Weights of a small transformer language model.
Size: width 384, MLP 1536 tanh GELU, 48.9M parameters.
Architecture: learned positions, biases.
Training: a variant of SOAP for these matrices, 3015 steps.
Each number is 128 + 24 x the weight over its row's rms, rounded and kept within 0 to 255. Layers, rows and columns count from 0. Numbers have three digits each. The size before them is the row's rms in percent of the matrix's.

# layer 9 MLP up, 1536x384, rms 0.109, rows 1246-1288, columns 0-63
107:103123105149130101128112138138097154087140143083146117105133145100174163146171062178143162147120111109116120144130108104136112134104113098068128121114156162133116118126132130134166124105151118
094:144121155064144093161132146106082121143133081121137130159126120118101123107130102107109122151163121123155129100128130090094133109097105137117129134144143164118150159127102119084136123124163109
091:105123112098081162109143112149140148153122124122176133122072138096138153119113128131113101104181130146120104148082113111133138134085086122134121124151142149145124150096140184120188121103125116
093:123118138087120134115122155121148145112115109128159108105120129134139117119122124097158166112150145147108126143129134091142117095092126119135140110128114142127155116144147075155143124126164143
095:176143147125092122162084095155184113151098093125127133116140122127147167161131137117113134116116185149175086092137123162176138140079162144116132116112174139145167108116140081113144134070151121
099:127144120152088150127130137125142152131141112126150127126143133154118074137110124127196086112091123113129107134143144136154115142132119138141114158138108082097174133135152147160153133125100151
103:117128133126125105115121133134132121147125124145139142115115124121143133138150113129123149136138114099076125127139102130130162097146130108139092112098125104123089180083088163122138122117103131
105:106135109082141121129159160107163139151131170100099142166109107131179152128097133152104133121175119141131123144128157087109135135103109157183153140092127087100093160131119133068147143120165105
099:127113110134189141113121101143133097130124140132140131111152149146136156119099159117146093146156114143128103140140130140120131127158103171125142139179126133169153132091108100134144124158102130
115:152108108128117132179152183138130085141150133172140117115090138134123141127143141111158137133127083135114159146119110150150143122141125148130125148127173172125067126134122121090125136086156071
095:143100156103150121132113142150089111132125109131098050120126149115142147147109102113148120119124164134107145162085115110171117133102111118109147106134163131149106109112109136136130151122087091
095:066134149134066117160139122138133106143135134136189113158147103150168124114084126153106114119156100081158131126149132153155153065166066150080116137134102120136159137095121127104159108124138127
096:142095123139183131107143103124123099133083147142127124153107093117103194084125125094120103176166088159136150140135150071126090151129133130078154125170109103148134112177133093141136108144125147
103:121127143101122115109121147168121149117100185135115130136126129139125099122134124081148130163129096132164135114155143164135102082076132124148123154152141118155129125159092118155171157119163130
132:132128168133143137090119133146120112127101159128134099141081151115114129103149133090148173135123131103118124106140109128130110122108112169159107145152114157153121111121132143104130067107128092
099:129142166098139139095146180134094100102107128105125102129135154134149103169108155087123126130142128181132108129089113104120137100144132070127111057154109143155083136150097157121130113116145143
101:108080120149106106138089115170130175160119121143127145097125112121153104164151162112156116152142186103132114074097148159146147148129154109119123124145106145118092127150134143112124145120150148
096:175090073115104124149135075168121104116086126152125123139131103108119127085118059132095117098122113097126116119133141132132151125160124177115135119128136119175118147160116099147075096118139149
098:089180128118157110112111159128113137148112104142150159121168149113153113132130126138085130120167153147173117112138128098138122102157146100136148139114136164117129109148123095159121101154099124
097:109107129123125131148149132113147103107098078135113087115150101111130098121130144133144113149159134157133125152128085147100108139104141097102127103122132137118149081143131111124107066158218169
102:074123112102103144105116138141147135116145120153163157139139158124098128094145132117117158143147102179089153158131131165110120185168135146125086202151113116142160130120152119129122124073113105
088:094120133114134164120167100142111136084159126089145086136114100089104120140136143095139096090141096126125121121124074107146114133157158144180131122098127121108117093118123090174118090125129131
107:091101093125105139123123091090166145106128131129122098155179117088115137094146085150103098143083139087126102159168156120096107153112128115134114100124157142129113130115133106110101136190108131
087:154130123116094109066097114122114097110123132091149109109081118133155141128087117109125141148127152130120102079099122147126136146080183143146108151112139146114118137105139126132148171171123097
088:120100113146110140146169149110127131151105150110108148129136145138108073144090152118142093130144101161092177131118091140106148067154123148158137121148113128098142129129122122107185124110133120
098:102134152130107116166128167089123123146135122138114098142091130128156126119163120112169136142125139100147152139149118087131137172151110151175132139145149114100106162105136151133139145085126151
109:073144141115140100107116102127087120118122125103120099105160153069132135115147103089166138124165114147150136149129171110087082168106147137118092103111139165169110111158119117103155130109117148
094:125145154130087142145147135134142098158151169145184142064137093137123109144128105116076142101112137119114108131089142143129116130112151108089119109132199125151098111132104099123150121138160144
111:173134124123103158145123112147141174173120135111072106136128136139128083132134088157106155106137127119108182151111120137116137112108152116081117094100129162080156139143123111141125143129142120
088:100134127129093113138140135103133137119166137122099128157155133131121110100127173112121127119157121118130207116117149143103145093126155092133152134131135134106119155128099112127113124152143127
099:064097134110077145104134149128139112133138138121127088137181139133110125137110141069152095155122157149087154203152119131121158149164142118103135156130118121129111137129109159085173118107108075
101:109112137141138116138150155118127106159136151085099087118139148112148136114104122139135161176106118093105084102130053112115144117130151152152131103149141135152147158161131151138128140125131093
099:152127146164121142144132108139146141171126146137150136115134073165091124087121101135153101137168130127141164100114119145125149108112104123136131093106162112150128149109134185134133152135124114
093:139122118131102158104098119144105087122123126145111134128112136128129166124127140131112145143134166118121103123143162173132160128171178119122124092148152101100172129123128123124088094124108075
131:145166153080150131164108109191119119120151099111127141146117131143114114098118134093127139141107128170111117125113152141116109130152125099054085053125099120201098155133105137086143128130116130
104:094110131119094134144094147138142081158114142155135132155136134070127122140128130132161109159150119139145123152109144123113120093150107138168156116140119125142163123161090136120165104116119143
120:143136135113128127160138118114120127163175112110150137155141136146150112105097150124107142133127149117134119106111103137137123172108119110144129114146127091110094132155143114132119141146113107
110:110166117119158148131130131154143094138105129169107135166130120154119112158110138120163111121137118135086154139151161053092129113108091179117109106131174112129125120111115170118126161152076136
103:122116128097116143092122148133122088114123157137130120132114164139110128086122109139130153161136140115127124101161126109133110152172141137110138155098123136105129113113149101118143127085092150
099:124107121143111121155123150156166154138122150100123113120122090150150148166150139121151110113107100129141131091100153173107092120133153125152122105125119117132168139119126146165153107185091122
096:093107197141095095094084135108159124147102103094165114116111149094139144102124125171144143139118118127116120175141123118088161129167123121101128118160080106106132118128142154115169150124137127
096:089125098122123078131116135162107117127092111137124158086116128138114110161110093158109128143145086084140108181143099093125117101151125082133136165105133110168119165163145102134155122106108088
097:177098113164135111132110135155073134144120148121140108100119110146154092159146087134167086128136125128123120141152115153206102099106166170086122138130153117132112152143126132113132128111091117